From a checkpoint of a small transformer trained on Wikipedia.
Size: 10 layers, width 96, 3 heads of 32, MLP 320 SwiGLU, vocabulary 516, 1.42M parameters.
Architecture: RMSNorm before each block, rotary positions, no biases in attention or MLP, untied embeddings.
Training: a variant of Adam for these matrices, 113M tokens, 6873 steps.
Each number is 500 + 25 x the weight over its row's rms, rounded and kept within 0 to 999. Layers, rows and columns count from 0. Numbers have three digits each. The size before them is the row's rms in percent of the matrix's.

# layer 6 attention query, 96x96, rms 0.105, rows 0-40, columns 0-95
091:483496509521525500466503466493573532484500505496491554510463534441563502529536485490516491508502494506511517492554510506491526509521501504509510503508525498528470472545503467462498499499491482486506479451511508464485504461525479491538460521499492510522523520498513480482547474462505548513
085:440493490512539527485483497514509509521495488510497526488471541503524511513532478521486533476550538483531528506508445506512508516500552476540505503508578491502513532516453492506469466509524494502542473501526520485510495485522521537494485484535500473530522526521527519493464447505505516508
086:528504501498489502513441528512473465492497499496533433491504476445440487460528488467487532494499477495493494506460488489488483486519489463505527482510487488517455495482528486511507533503507496538426500511517491510529477547484481478501510487502464532438506496508516504511497510557502497520
081:481506505494493495499508514473467461506491528515520505483458482499463467519497503471508521466509473497481520525469491503522473504545518470542463495468480499492513551503454492487463476556533503490520475479514507471514504529480461527457509481512498522518479463526590520498526496526531485500
101:472546500506501502488499501471486506466491526478542476502494460513478480499518527493510551497495528472477499475490497510538455562491514513479512544474509510487478536500522508510524498489537493448486528504488499507524487462480506505495545466518494541521463450469559481511501561521482493485
108:505504463516529548493480462491487519491536505467519528516511472486505505461526474512472533493510549502522512532516505474524487508498534535483476563509554543489495486515473494536531496473491477489508502517483521493506475484528578504540509485517518511540519524512477494473497490516454529528
044:474522514520523492481476496491453470486494538480537515468502485496469465530514505476502551441469493460503497510479514501493537490513453470504498502509485491514492518523529491501547499547545511474470460465522518474466525511484474526465517464521489525505499477489563511534463516517509493487
070:526546482487524512493492514501455521528475555497513519441537470504491480527542461492524493509505519510532517502452438510510443489482457485464511454516507467507476506520472533518484507499515495508459482510532485480493481503542521536508453488503494482483489475536508506486485490508516497466
074:519460460536533539453491508518462512526517491493550488513476526492513502539529521499493520505533496491480514486478499502528514520529529447463543493468494469491460507505480493478485504501493500510522482522523517513490518554490487569483493489507495512500529512507488443494549521489518559518
080:470479480531492512515513544499462491491522543518508495511527505446506450536518517520500527539512466472467507481468513494505496488482519512490504524498545533463486496532455531480499515460521518477525493482476484492503459482544493430505497501557490478494505508516507480505516494450481545516
086:484540501500481485538523513484488479489502520504515547491456493471533507480526487516547516482490501508540459504457501491536443540488548461464485490496534521460512531508520505494500533454534507526473461505506468557504475493502525502492498523512490484538500493449505518498506514540528518505
094:491511472504488456487519548483518536496492487476468496466499499511487480507524493484519480497493492527504459519536504487443481487517520521494517481480503543483513513507517482496494477453541553525491523533453415545534479507467537491513510489491512492469497465509503518506511507502450456485
086:479511485513511499503502518495503470488473510545500483470455489486480532533534510517528490460486506473506501467462497440518495481486499503510465541525558480479530487454499510546499528510503489532535496508516509516489525515489496547481495471452481492482465549502502537516489486569524500528
077:524502538523529470521486524521509542521485505478484461489460521526496490493536492496503493504501483493516513550531481458475450489503470500514577486471521486469517501489519491466456518472544507506463517481521500497490474442495477525454511512487497509477494462516518495484522511477508560483
084:498502516554499500480501479486504487483441532483530456504459498516475535494543487501499533530494505486485471520492538468534464477494473499497557489511508511502515528473545488492457479488528510499491481483527446525422497511520511468500525509480490504502542481511510486516551497476479515516
082:515522494500484521500478485540499528550523463513492514505510525514511500500520506517529541502478470533525467495515527531509494536498490437492471512502492514476493488571494518520493510456501477480460492503500501528470485460497544486481526500513523466494544538471504525460488470572489504524
080:464507475525486524478490533459475511505515479533512512497480490521454514486505473498502491482531511484496477524489503512501467495528559515546482529488535518491510507554485485505442482520536498520467463450485501500562511507529504541484524490488499511508483465520464547511484483536489450512
093:509519520513500482477487549478461501505493512528484469495520462515436494488466504457486484501501467488501487532458491519501449506547502495502479482482473521504518520506530479482472493519520517517468467498478491519528485529488482491465509492482504519455470425505510539538495521536527467450
098:471516489551461540496497498524504508495484532491513527524479522471535498524502499524514540481515542516511522467518549506509533506509512493483472486510529529523489431489462531474541522506480470503519470493511523534476473516487532503558510529480498498521510510468463499470487463515476546528
081:479532512506476477518487537495499478538480501503510444474523494511462510480445482514480489516540457552517501481464501505528472498468519461522504459488508474523490512475505491468512540513493509512470466495482459519471468526509438460486463543465503527461473497515520507495498499499477501483
086:471518467506482482534511514487499506517504533513501492541514515514464495502463495533511452517495496495517488490510485496515494481495500503513460478494547547453519493472503522533495491523531497548511526521477424516527520518508512452537461509477543482490480445468466557494521481491516498502
061:494455448503484440525543460488516497486457544505499505486441493538509522506506531500499528505528494542520469445503514490522501498479438488483485486498527507512523517462536521482542481509496469483515508444485536516445515495487488533482494483496499533501516473485527514499496509501497504500
161:473525519494515511482478534515459473523484522502540479483518477511468471479474504478485519494509485480498504517461458536470490494526519485558490517481476494494489531490512478506476498539514528488473482509511478462524518539475453512470526476535515522495501493545589501533520530521504463492
080:504520456476494479520498519478461474474463497475507586520490516496541501519480474487497517491474488541498497516532496518504501495500525527429482477491556528507461509501479511490545474528498474536485496478528476484523487481515505498497482526482506516513486489456470492538505458467491548502
091:484510482470507535501506534460463535508535508532511501524501483469490529516484526489509463516503518510476556485547513518485544484462520520534499500524520543498469530459475473508459488461498492522515527516488491531498471464523499508494534454533503488509499490508520489461577507473497501519
092:504482493489496491526515512510482488495483474551478498526477535512519529471501496464513539501575443540516531503472522476494470470496467479506493495455479503517510509465502495432476510512481502531484473482489499487540475497503466461491503534517477531453482539481477494501501465494527528527
090:498479499487538555511461518503475498485521560452527477470475491468507507444534529533484529494490521474491491503505505470508542503467505492499545558525507494538501521470501506534543508483508528484506500538521504465496523476491541495507527482520502470556497489475522464484496526488509501516
080:529487539494516527492510499454472532463519533477490501514505497483503462483483490482499508468472494481479465494485475467456516518539529500468580540508460460526519523459509481487492494465492481486506504528461517475484476495478522481481499511486476519450505482481507526469478475481456479465
082:530510460473473485527509478519487522524507456492539490494494490487483518479542493509496538449500512530459468493490483490531470518465576529496495505460524474477483514537520504469444502470522497511476518504505501520515473512464507513464478493479497527449498473478472520470445508495513500496
083:493560488469477483536489504484513515513513472497487488513499452533462514472455508498489498552491518528518495507500528448486477472548541521476480513458506532519460501478493478501517534496508517526497471523496509473523482527479503518532497481484510488463467472430482500515498496556507464509
085:494472456526501507443515493512509530519499546497564490525517521494516483488481502439514503495498490512503487500485499500534508505476504517481477513506511547480451441547474502552483516489534479497462464499499513483517488496509467508478500541501501494496480478509483517523431487475520462543
092:506518476499456511531510493499545524519479560517506521508493517497526504517482533527504531487485520486502452515558461503496506537511557543513514502513522546492533489482494509502501474546483479545520517495515522442507540473477505522538480502465535498559484475502505495515529502486490500504
091:530462507531461487539541479512479521466532511493499515511469529450527509490510522532474527494483485542493490491515496467537538522466494492455483525533460459475540481484511540501505530528453481479571476532513529525493494483496505505504495528507514488485500497502494491472508524484538525480
082:560450510541452530539506476492487513469518509498484474499469492479540493491493537531466532497504471537509495470477510457547520507478481482456482488506476461467513471503510548489519516526496459480545521509505543525477518496485493498522498527506533481501520526523481502461509499511531524506
067:515463522510546495517480499562515468503510515501482532518497480533497467489503487483466533508547486494485490493495535534534438506502469473541487504446490485499498525510526478478499481477502539512443535499481481529495520528527505489506533521491446501516475500465468515501450485501492469525
067:517463478526453500539492479488462527475500513476489496509510499480537487492491510515489485528490483538515541478480489462483540513472494489447479506537480490471489440467509554515525525521470459448529493509494549526491494505509505480504483521536518539523507514499480519468532502493517547479
076:499543492487502486497533497500498502514537488542474522486498534485505497506554491493499457533473508497508475513522527508498508481491517488527548475524530533547489508515518453485456485527517524548504452482523491489498509509508524578472484483478450461459502526505473498542473476502486494495
096:509455490541470532539519504493504497501535515495505480535495505455530501493488556532493485504495492517500536462506511504523535495461463503470481495513472493506524466493492562499522555511471474486521490523483523534455512480510491475510466561494503494500511515483471495423509489484518527499
116:509503478532499453482535462531503492477525505520485489482515533549494517525505484490523483531487479505492509502536521499508530456494501529489492451515513534475452434461500483495488489471493524484514490488514516460482457510535499507483472474514482491463521475507495539552497485493545543454
081:506550493510500484469508495535475465507479498498503509457515514569456480504507457489521477481531495485498541520501496519469488461531514489505468497536495491503505495497537500485581467491504518464505493469516504504502505528489486485475484440526490512501488516535493528536485506512530470430
150:493513492501523501491503543459502497476497454469505501488487532551513493520485488489516504467558508489508504551518509471519476478472526496511467470499511499518471493542550493481458512482477498499463494473517496482489524493492458467537504503517513539517515452503501475517485490487413530538
# layer 6 attention key, 96x96, rms 0.107, rows 0-39, columns 0-95
073:539481517473502488509515498530482503494489511526507458471541519475501476444468516531456485503499491511515472439468512454539504500487472455544502502518491491518530534430496483503478516496493512523530516483499480507494531520481464548484525469527531505496506507510520503524554512498508511462
093:522487479503494510524507483485551510470528489497507474509478487504520469504525509455524493503443479549480507521540493476451479500498482512466542448517498507510482465498536493490539504475489466500504553469500514484466469467500548477526483506470469506504498498463449499450518508491469487521
086:463538489499524504494459557508441491534495498461498459505514497521464505478479526538487501508476538429486506495460470551487509516480530498504504512534511529497497516483513487531507501484527490481517503563506499490496512502493509515458529475471495454486462490518557510508480505492473476508
101:469526483458512555500477514473448484517508535469507526473522466512500464480466491497484506489482541445488498510491495511525484534528544496494485543504520513504499540504478511507489514512544517482482496505497474491524544518453531492502516459515522501515460483510566523534464529521489491481
083:480502481442486516507503492494480515511533498500510516473499447510476499479478471493518488492480545506509504518501548489546490539503524520501501536510557510515491508528484553536527482496527486478530502492510495533521579525526569514516500484491495466535459481495515525521489502512458485489
068:477481554532480500494477476515561531462473499510511534508452526493512515486507484510513509496524474461526492461515494545515514478505496465523484522455514532470509466510527491475438497524524454498498465478514529467527508480454495487513485524496525500549507498490465455506499518481496480485
221:466544487468516513491472539481444486513497518480525513482545450514458486489482496499498505481496529468484506507457498516506471516497542490538489536498509503474507546509501501537492496505537517480491509519511481477512549547462519512490518454514503508508475491506576527535500527543490482482
104:488468495510481491546546500506516511476530462533532478533466520490512542501511517483471499551513482509505453498518514478501503515492490509500527504482513510506489431555499489509479480446497486540509466499527517522498484470491474492481491530450496458534521514473453501474482477498448486523
072:460526539489572543524490476510509502530481524511514527529491453500537545507480505498526504514469486469531490546483441508499538502484501505507485488496542476552493504451489475539517506545502530494463487486501505485502485459519465485524502497486553505486500502519520487483511507501466476506
077:537484546455503509508488512546442501500493527457452557462462525507475541501481482503482536512532505509467514510530501508482504465480489481471496483500461515511510529530500520491504472468510509526504494481540549517521497553486480473511506504493508494510510500499531460492484485459460480464
086:511524502477485471509509466494513495490469489513510520476537502499465490485497495505513489522471520503477486485500540558478501524477473510496449513441543531512484488550508526513453500521514549489492513473546520522500545529463475490466480499539484511493482477517522513498475504479448446534
083:517491443485520522483493494522503521487496464449495502530499510518546532515462487538457467515495517478481497492510522520553504489528489493456501538490478482494504470514526501493483490463461482514469534535503487519511495502451522479471549492501532498519495489513456488514484525527438448507
079:478491487487481516485507494462536461495476493531510495500489492531477496518472454518451509478469469500513495528518529492513503541524504458508495466469551537514451480524504480509522515479488527511524538475543467476475471490502483464482480484512433550492481495519497518502506478547515542510
076:488495493520517499480486507527525506475517483497481490492513556529520538468466473484514490490471533483513491489488474514521566468508571501504485483464513488523468506495497508556509465508481499514463492512488500496506498480515510525467448471450479477523488468513466480500482501540490425502
083:527550515524539529514541474522542486494482486506502548463522478444531496486489529505494506439468518548520490488508480508463511517511535500558495478462504527527491515492514492497519437484496506506492504503491475491472526490478512523482500470515488471534468460529513500508508515529501462525
086:524483506476507511492519464497502484507516496480508492512515526462497518462485528502492498510481477499471500519488573511475459478487513553497467508490517558502477504466512505477455520520488490488500499484490461489496567528466515516521503496530548448480483490500533468523474507499451459452
090:549522514521463547539498497485532524442523490545506523523486505490539461545512496485499501499495466538495487491521498485494456529480454501476505481479501492508482478526554453498503493485489484506493549492481510515489500456489565458524509509475471518531513486464463494494505501516503524509
078:476534445472529514526483523459489498487504486453489534552506502519500501480526495472490491475485534434511553526468496503534512496508547548493497525500553519537476501490490527514492472519500479496494498512524480462486505498472496542515492481483497487516471503497494511491458500553448493520
090:509502574468511499547484480499550499477471522507503498492478513470483497482501526497529518542480465517504501507512461500470474522471469473515515490472466492529492491468491470482481524506474500554482553497499479508526470458507454464483469526508502533489504486546473481499502528463535502526
069:480527529501467510509516501499438465510491560531489510456485463468492452502504499497560541520478527518479491495514484507486491518528499486505482466482470553517494522524464549522487505509503496506488514468469530503511487484513496501498513493527490493485507504497559566499546490480550498507
112:522485501521459515498527522509531497511463488497484529471482488466504495523496520486498516466516449558491486514522534473524478512521460525452492477472442471494467490516491503456503530531503532488504521439494528491509477498498467522505504525480514544512535493483484509524456459510533537518
119:465551477527498531485515529485450448523488498476526530491520459465484472496479509494509502468489496510467522517481502526500461517522516518519494545472519506484518538525521508514497505516493512466502516477488455470499519507469510495499546477512504509502480494519595524518532469524542489484
068:491527472461516547503497526490452481504495508456519506486502450498468469499476505491481506478466533507496493540497486523495474553509534543504490507501508504515504536487503524524519527518535482471505525505493496505520538491504558501519516489498513478504451468514591542517473523528475504507
060:473512536547523463517489494544520469487516516545495522485526531520485506500504475514513502555564501458505517471542474493480501518473506483546476540479507477454509527515491511466475483491519544507501504485526529533514481481453439485483501507495490507465541477494487515499512491484519476487
089:477471532543487508501466486487505548533499504475488489501476503516519457475486486562500512546540495479526468495523533497533527472516514500489501508527478478487509486484493510517559497494499475479488468477499588478452487526463487470486518511513520531498522485475495471518472481520483536493
092:494528529524496465494485474526467465533490527438495527458501497495487466507485514515490486504490533465463563500487450506493565468497540479492492454486505487486484524461497502506490522516478509509483522502470499536516466479507454521487465468517484509476496478518507522517528512482527451487
084:509500517480472523511505498520531490453513486523518516527510515468483532500486516485515535501468513554538481502464535505531480544496487511518476514466503520498496505501504528521507525497512497485517501473556505526494537503482548509508550510521510525553476452492505411517467493505477520532
074:494496488480459460492510465549490539481480486488494505512486513502500537507524481511520528498447571528519489495497506493543515524489511499472535479466499547495525470478508445518531500500534503489506502518480457506530528542492499536469515483488554503518529486530482481554525504515485527494
083:450522510495467531474488510534516488524459481531500482501499485532568500512475494538552481521490513499481474490494521537523558501500493456485463516488514538493490535531488492492473501515524472490485522494482489512511502499534470490486476467480530430482494471497500496522493503521440471522
081:451530457533466480456482510485483513491524466537483468478502503488479510522489536510528477518482502485478531491500506510528516512504487477528495478551454464487487472482513500502488507536566454485500534441506475535503472483444493488501492510504512521521531549523484519517493480485479525495
083:513526549524504507510497552500534560500517503530498518550459502536522496495469524500515506498526458499524516565496516552541523517494468478494524477433478509490502520491490523500463501507485512505484498510524491508515510572483505473514479522520530475520483533477503512529506516493505495464
092:564523503507513547479503503512524504485478510522475483496504540557509534507493480505534492513544469521562506497469504503483517523508500518559466546453497496496457502501521509438494509499517524502528478466517506527519532480511497519511539530501512509503481508489484527499489475545536524527
062:483509478499465483467473472481490464534483539537513476446511454545454476520483487507459515497533552519518490506454499527483502487514500515514479474481490549501491508530531461513501513458488504504452471483473503510464510529496498522524520491482485510514512545471514537505517497523466461489
075:535514524527487485510501474483507559482494494515488548491460554472515484522514441521525498490488458531505506521497523504482485506526466546488532504495486500480509502519522497476511503517506511508497485523498533456475481492483467465483512533442456548485536516489483470491494460441522507515
069:500519515526513487517506503496524482469491484490472530508497537521470519530516527493503457508484512475521511486540461456495565525539512512494526523523506482493523484456464509520489474547498468475535451504534517540519505462486479517446503504521554491511514512510480472496449494517474522518
082:529528520513481510487489466478500546471508516542483545480459531460540496538522426535522519505526491521523516506497521508502507530529494518497532495491526516502487496541503512468517491529500506524514477509511524460504491467486473460505501527460474528475553499495473483469504460464520495539
098:485453470496522518486512511492530497521532481517485467514525484520478495479506505446474516497528492476494509504505496528510487448510479504535501493478467520498500464497443524465469492465517508535496504463480444540558514488527530501564490463544524485491504498500449493533497518505509475485
058:521550514567493500510530488510508545461504473474532532537481515440523491523523483500498530524512498496513533512471511545470516525500487527480507515513502532501451490522527495507532518516504490472522475488485526544492473553529516453480513513509510513530526506502462498526505469474490526538
099:493493497473527519516544512520545505487504489495469498489487552546501504504509446472458508515511477505501501546515501458485489438517520521499516523481473489501485475511501504499505485434481502521482502491474450542545484464495461508476458510469528532507552532509497509457489490493505471501
169:514525498507510500481495522514455451501506479475522508487524451538447458500487530470488466477506487467483490495480493500504507470493522500505450522490503506502489505503537481525541543481515466471470527471472491548486512553485517507465524465518526481531485473497514536552475532543495484500
# layer 6 attention value, 96x96, rms 0.127, rows 0-31, columns 0-95
106:491511532500492517532535488518467463521460495525488503488475507509477472500460540465504513524510483519531480473493473489525519487529515511548490480486466511530521479501482552487487503492467478538486490428474491466501499502506476471482476569552485511487488529525509542470497463511503482480
096:490481520508513475486530519535489494517459495519491499489539499517476477528465487486471477483502493529521463520505495513516483476551488510510458480510440464496538491484468537477477489528505502510454477452519487477521491528465475520502470541518461502471494444502513493497494475490496423502
086:478491459514502492452474537540515528507474504491520447510507531522483515462518468495457475473496484500487501491521494477455507453513479496487487494525527498493505486510473462507459468532510564489545497557498435503500516518490455523528506513495533529468513501508506506504473508517493530525
098:503460493499502459524512504517511456542541483464478492464532494535522490532490527532495525470515518527493502529479457482496519472505510545510496506487488495482530514487504490477518482478490536512530491452479515481498498487479500554466475496485477509478475522517498547437475481525490426521
085:491508472499468508486466487519480533447458511502495526544502515477472473530500491489433483524479509453528461483527531507522506527562493471496499513491529487522475476499475496508515521503510493512467508573533489485505502500515519480514560532524538520519515490501481484537506517500483534512
092:544463500516524514444460512540502535465515508502509501514504518489492495502513553494465452499505475547493487482481500469517544489535504520493464521500508504503516480486465520538519474514495543517504466487523454516491540538490509491540520556510485504501507452471500540502487487524498472540
094:511499505488502496539516467469508482530522490497506515519517474506545512496488483525559538479504526497506485525461491526506466495438516500532533517491560504501472518501574485482522494464515473499493496490498536500472487468505508522467499446470511484500502543477487446520490499477463482469
096:515517532494467497545518500474498458528446493518493498511519517484449511479514455518483493496500498534450524558497488518530476486460491471541530482458484490473517522507512503498447564498499486530502525474475474502523500502485473519470454496504518528487495493530510536529490500493470513466
093:490514499501523476473504479516479519486433501521536487497478512513502472484521502422504485501494470511516442510530539491532497481519490486528513504539510481501515463510459507516510495481488465513478486491443468432526528500487492477466471550543475518492518508500525526488498505476486482471
084:496506510506486468476485486527496500475451526467470484475552530465491497482501493470492464513504509539504467428486457455502505506503518490477488502499559463497452487491454493481507486502511496542509458495475442500545515500481468484502478493526483541487516487529508551504489506498505493507
099:522456544500537498490482511499486481475499489484510483477475504489483509504496506516469501484515514514497486515499527459521534473517503536526500504481487495495535511507510499510482476524492568507517505470475505470471510524476527509517517538523468505494493500506499576398476483490449500555
086:478506476460498473516486539465510483552464518501518488491466475547514498500502482489507480504500502525505498472526502513475495482507527522478487446495486524487494516488502481512525515538504476487517530552478423513546495504483516509557440510445542512475519457489514493504491504517527512515
079:486481515464482473508485481461519442554533501467516512461491470515502458497528519513505530507511511522537470460483536481475491494491517516491503513508503487478521531502509508499544544500507398491498502518482513516504491501512540507501473502485517510510512529482486534490456490557483509529
097:487512489469492467558551500483509447550462483499512481512492463538505489483482497532554525468499505511475530542506493543513487467484494499527535476489483515471536492490544478468475500484486486503512511491450494481523484494494459531459466471507495509484491551535509517494511500493498468474
082:497499514483503544485448509527493481468479483520511508503425489507507518527509513500480531526475504496523458477516464489489493530524514480508481473503490504549486483532512554518495518503497492502473529512529520478510529465525560501521515570506512454533493489456492490475444498482484504499
098:493509500493513520489472516515504522440478513475510521502478516457518525518496476483497498540491510493557467469475504499522479542502498484462489521512489512467435497524471533520520504524487490491460534532540527522486506463514522459536552516497469480523515449471494451514485505497505534500
094:497541463457466509512550487482533491518477517510490526508495502496507482493504525453575479498482525577521525518500464543526499522483502499471469507471546531525478494466504511514536522487487529518502504477478469534544524462495531498512482478493528502517484496479493526486475495492495481525
078:535501511520546493509484523472512525554544487513520513503511487507547498472501507503541493466536486512522543512446546501532475457460495508555523522502466551462512536472528485520504516488494486480523497475478502512498488517486467486460448472505487500495509512507512478515537492524529491492
084:506511548540546488494531509476526491497491492486505500493455501514518513467504536523546523488528525565498505537482519520486481512452503486532500494490514536461522512517527535492488518476486517468468496481512584512490501499489492505488477503476459465547499461515509505465516475469493473514
089:525517553506497519556507485501480455556486503499491500505462509505477481454465475545512463537499490518505519443511528499543499508470503500532517482452496530531506521517506484498492495523502510513528522495494471492470518499507463464535488471520541517486514504509508514528543504430491507477
081:507493492555490473541494452526511473531514477469538507517509515497514493526478474523434522493514514524526475520492526483499558455556511547486506523475499531533511466507529463493536487468490542524484469505513480481521505483478502445500515496475513533507529492490507511499492519500514494538
095:525470503502531500442484493518500544472523480487508517507501490523490501512511535481498466465525516466483484527512581470539499506532472538480493545499500517500500482488474505519534486494498516465492478496509505471468513509461539500521574532525446503518507468482489515473493520505482479534
090:507537561456526482510498459517507467517527486510503486461437504500539466508533496559520492531462480489486493467544478498507490538488518484550537507508458493511529497545516502516500477491500477480490513495476478471508534469498512498493493473489516484514520507500508481480522486481512454442
097:541503525489502505496465543490505506458477511507535506554515499486505509482537501530507482516497512528455486557477496520539491500435468465509522495470512499457483526494514510550493566508507515517473537510517498535504524497474507532481507492482506495521495464445498463530515517488469521491
089:508515525522497526524458543506484486500472493510506514529509531510487467487535534529462483517504511470517463493474507489503492470463482445518491507504501494488480518500476492534500588490498530476479552542524489529506500476490506531475514544469566520500508486467500470522512497493485489537
087:507488512497485490486498526477515548536495504524485480487518550523449495512551524487453449506506484491486521496502575510485506475506495494545492526526493508469538488516462498531455535512516513485540481515515443517521514541495480498485468531512528528498507480510511535521505519547495496521
103:520481525515526507435458501522492522473529494514493512476466508453498487525515509502500471531498490489473472506522498464534526522559492549525481517482451506526517469509476530520513475504494527503501468456521494468504532535485504494535500526578461492505512454501505520489518483483511503494
093:494517500516518493477474528528501490469450500489535475478461513493492465501521521473477527530492475511492422485527496503473533466558488507500527471523461468492518469534463492531515501510478482517429491551469502491505501497498491475504500565500494512504512474476520485478510523495487520514
082:512506528435487512519511470483481494492547529489474508487507520450489461549507522508505470541471504444518510438509495524504515544461494475531519527495522458485489503513495512501521464484508469519496498525488510513451507481512473491482499438536497488500502542520490479510520501488452509484
083:475496489471474522503480477511484533484503499500472549516489508490492528507460455457501495505485511444521534541520534444555456543508487461508506492517474474516487502510481508480468519521514488502528544466528490454518491501501536480498513495530517527488504518474495478509431518483476513490
084:508471508551505470503471500569515544497463495508528462539519512479486535458501428522474490476456476522476519516479496495557481501511490486516507478495487479489514487518480495519446508544493483502507480501531485481495498541497451525517502516507514515511503477449508506532470495514514514470
081:503527556508518497494502484475495464493529502484528514473468519492517508489539484514492502545505486478484487439528491530468503515400513466484511527496484482513468514527537490538497544478486475474453517510472503512471511474514515486544504482472472475523527492492506485489532494462518508503
# layer 6 attention output (transposed), 96x96, rms 0.135, rows 0-31, columns 0-95
105:510459525507514516509504494470480512526488506520496471440469524503526462474450499513516499449485464501497494523494487461485525482509458493540498528480488487491534487496517468470512482504522498462448484448444486483475526465498486503473489457512458539478510523534501492481527488468496521471
098:493459531505523521491515472503490536510557506513491512496480495507484468472519523482488498453480477481494524504493524488503530511530497504498536470528504471509539503493524474465531465528524507493487494437481520460468495493513470524478539455570457523469511520532537462502513515520529497496
085:536457465520515497465471507507481510478533515515529500546503524477520500512544510483497514511527496471452516483513493522492543475525495521492521542506501505519465532503538488536500510504513523519501492520531538517496495533477444535529529502545520480533547485496513435482489537538513515500
101:500447509444502513514493490501508493498529445514513467507437473500485507499494495493498488451475512476504503508505526476487531460522469518483508479482498537503494482494565503520521486471525514468471513492503540500462490493514536495491546458527490523504505522485411492502488495540482479505
090:487530480512464490502498499486482515520511556524467507541563530518479513476478509480498521534485475524495476503501491513505466535488521497510484519505512504500489490527499508487450518556465499511523453497494470491555545540488450462524468523493545492447517499478533516525483474503510501494
099:502450495493519491489506533541481482476509486486519506494484564483500476517487498479480507481513474504508563501468493514498509507549484483525472491508464493490489454524498512481452507535488503487525471478525547517459524545515439509503526489546516521460475529522509477525468461526523508508
102:503538512458487509532510509478532491491505475523499481485511485513466508523499483544501473514496555512505487489506509493547487528470538505499479462497508517521481506491523521504496517440513501527508550531482465524546498480518580502485495498481516475531488498478458547531502497495435470511
092:522512496506539470539520509499535524496500500502503476510517441488492493525529504482486483533504479468485475495498444461530503486468478520499537504537503480521534479491509466489516465475517525483485534479472444491478479465472511476488460445500505520527478527525526487475516557477535526483
094:483474488525530518466514485468442504482506497542491509438462517521501477499461517523501512468478469495459496482476488473505534501505491481478521512496505484523532491474539472485463529509508471476492450495459501560522494486508496512496495468489480504465529525522563472465498519476526520477
087:462479456499530516478511508521509472509524490499506528534491535467529486493459527470498451453532472472495497460488488510463505487557477477479512482528512505510514454500531502476486490479547488448492501484466492517542512469449467491518498500537494502486505537506529484469517527523479511475
102:538445495466521505499489498526446479454516487501527499499450503526471517505447505489509492501484476518508514522482493435517498450501468508525452521495470519490513449485498503527491522534496517481457481475522534528467535539482483517475531479514508529481495517483472500512489537515519526508
090:491512491492456513469497502497516504456498509498536480501534487500541496494555507501486518496495486480524496471512461519506474496495487478490564496539482471486499524434467480509515474513501531495544491537549508492483490468481459504527520492511462494472514464532499451501497579503485503477
081:459495485463489514535473486532499462500467499495531488483508492489483506476468509506499543483457482493486503504510500496499471540453495488462506481553499498440481461477513505506488498506485521467499456553525496500479517473522509478487532483450486474487498486513424499528537506519450489517
102:498531518488499506517491483471522513479521489504491465468466452511499527519532485524505483489496540476458469503518476469511516483483490524509571532498504519523516525458528461518551484475525486505467520514482477478490462464477559506485501426511482519515519498487486475473517542492502493488
091:513489530503455483506521495500462496517461524555496481483518518530516476499458510501508527517488471525523477482468506466510505494480527449525478472477465496450510521499514506519451509525484504514491470483517497475490534490529432528455462531459478487466511467494494537493489489522517464487
096:502525532486471472484513509528529485518487535490488567502543511514501485479486500482494497524500450549527483471492504552522462524490522452505455488501504502476509499509475525465474518501496483510496483482556497502543531508513460498508473572469495474483506506500554516530489474506510480486
092:498558515474490484506564534506536515500487461515494502443491511513522469528511486503509439518505499522531485467485457494483505507567493492480522463521484519482492485492459471475493481519522485472503507516484462489505508492516489508558459498469475502452469497497458511494482498511494483459
077:501506532471528529492505507500522499459467479454503469458485475493495528515536502512456508492497505480483532497520485539545495531510472490516500534502508459551492485461461508476501492462507499512514507512503508542469477479505577488494503476500505526557478496548500484502494494445472532519
082:495470575481534468472500490557533518525493501482492530464473459498492517525517486524517482474515502510514457500456513470511518493481511504511489485497483511488519501477465473496524535465518454537461500508491504511470499499510505538467512488453449511514510507537477564506503512507521480538
089:533507497522499500515500511479513500487500488481468477496524509502522535510505495516512455536516487501552532484513456481513468488481471508558499519500457487514496457484487475490517473516493491516497536481478464516468525491452530469501474476522461516533516483511576476506511535448455535482
082:529460481446486512495490506479519526460554524505487499546469525478510547492514490516542546493448506469553452519484504460496531502503486469516461523481499516473479455538488499489470507492492518493507493502509505518530525535496518522517511461500497511462517495495491491525462459510468505475
099:497505501490522515491489490501461489482501484488485518477484518522443532508485480467503499517470501511505536510486530523519485542503530482514465495509478504513471454501490506509467534565473471490495463501509536551509515567533509491509520540512518523434496513468486506547449489509528509526
089:502510532540516482502507465494455463475470429517472460497476480558507519529471520519502513508503504510551494484497516482504522462492506499475523478481492509518520488495541494533485478486493440508508485513485511514467491450516526484468493495501486479519504510485578489484521498476466452483
093:498550510474504439526542520532544492476493503499513501489534453494472510556539514491474484541521481509506505462490465504560473528472521514506492468531474493512509499478477501477460493476466524521516501488533475518498453508507481477507461503497534491515464523515537531509478512494535503511
088:512500523482494489538528473508544521513506530511516458495550472503463531514528547467489480537495457488504524491527466536538480495477492505521490477501484517517481520495499474463441499505454548504518470511513468538499476505508459459497483523500529485535525492544515508532483467475492495512
092:510469485514564508504481503544488533481467501481496473496535505487492496494502512454443529513492468492469511516526483509478507496512466538490547505533486462527497487491502461493499492520504494475529473534477525511459495510526479475499520488513537510515477498563518422500495496480539536520
106:488471531527521507455519498526466477483465484506484505507466532503507472508468502501499538482504470498529532504484538472507504500525480478510479490472481461514515421502472501494483493546488475502504470443477533515454525526509489507481522518522517532444451509472545482486491499484526526512
094:485468488523485469456508463496503497479537525525519511488474503485500495491496524522530548469492461507478458496473501484471520490473487483481476531479504501470538538489529470484480496498471514502492434511520536495517478538507431545475514503503495495481559515516567501480514492502520504481
080:485545485518498488525528495507501472504473454491459506509526509526481501493408514513492459541521491554511532510522506518481471500495473551481496494482515514531497481502524511499497521476477463502518504503477499508520501489515536444484485516529544475525486527480522496516544473466446494492
077:516526479525481547513528528457449519515469533533465516499536492531499502490486506453455498556468492490509512493528500485555467515500537473513490503507496494510506454478487492509497490543508523480490508477507477502505538466485539468521455522460496499483459489480526521506494507484526527455
084:517466488514520474509479526519493515491523532500543510550488502468508501510581472487467535479504494471461513461513516478548523517509531490527524519550524492476518500521553510490519494497513507529499503468521492479464500503483466504485474457513517512516512491498586490499505509513530505477
080:523505511515528498511522470494500476495471477477516513524506482497506537516466534534554489527539477540546486490501492521481495479434500490482488470512510511472492514521482498473473545472451477516525513524490524567526472482500505496466463552481497473529507511498548512504512505458477485518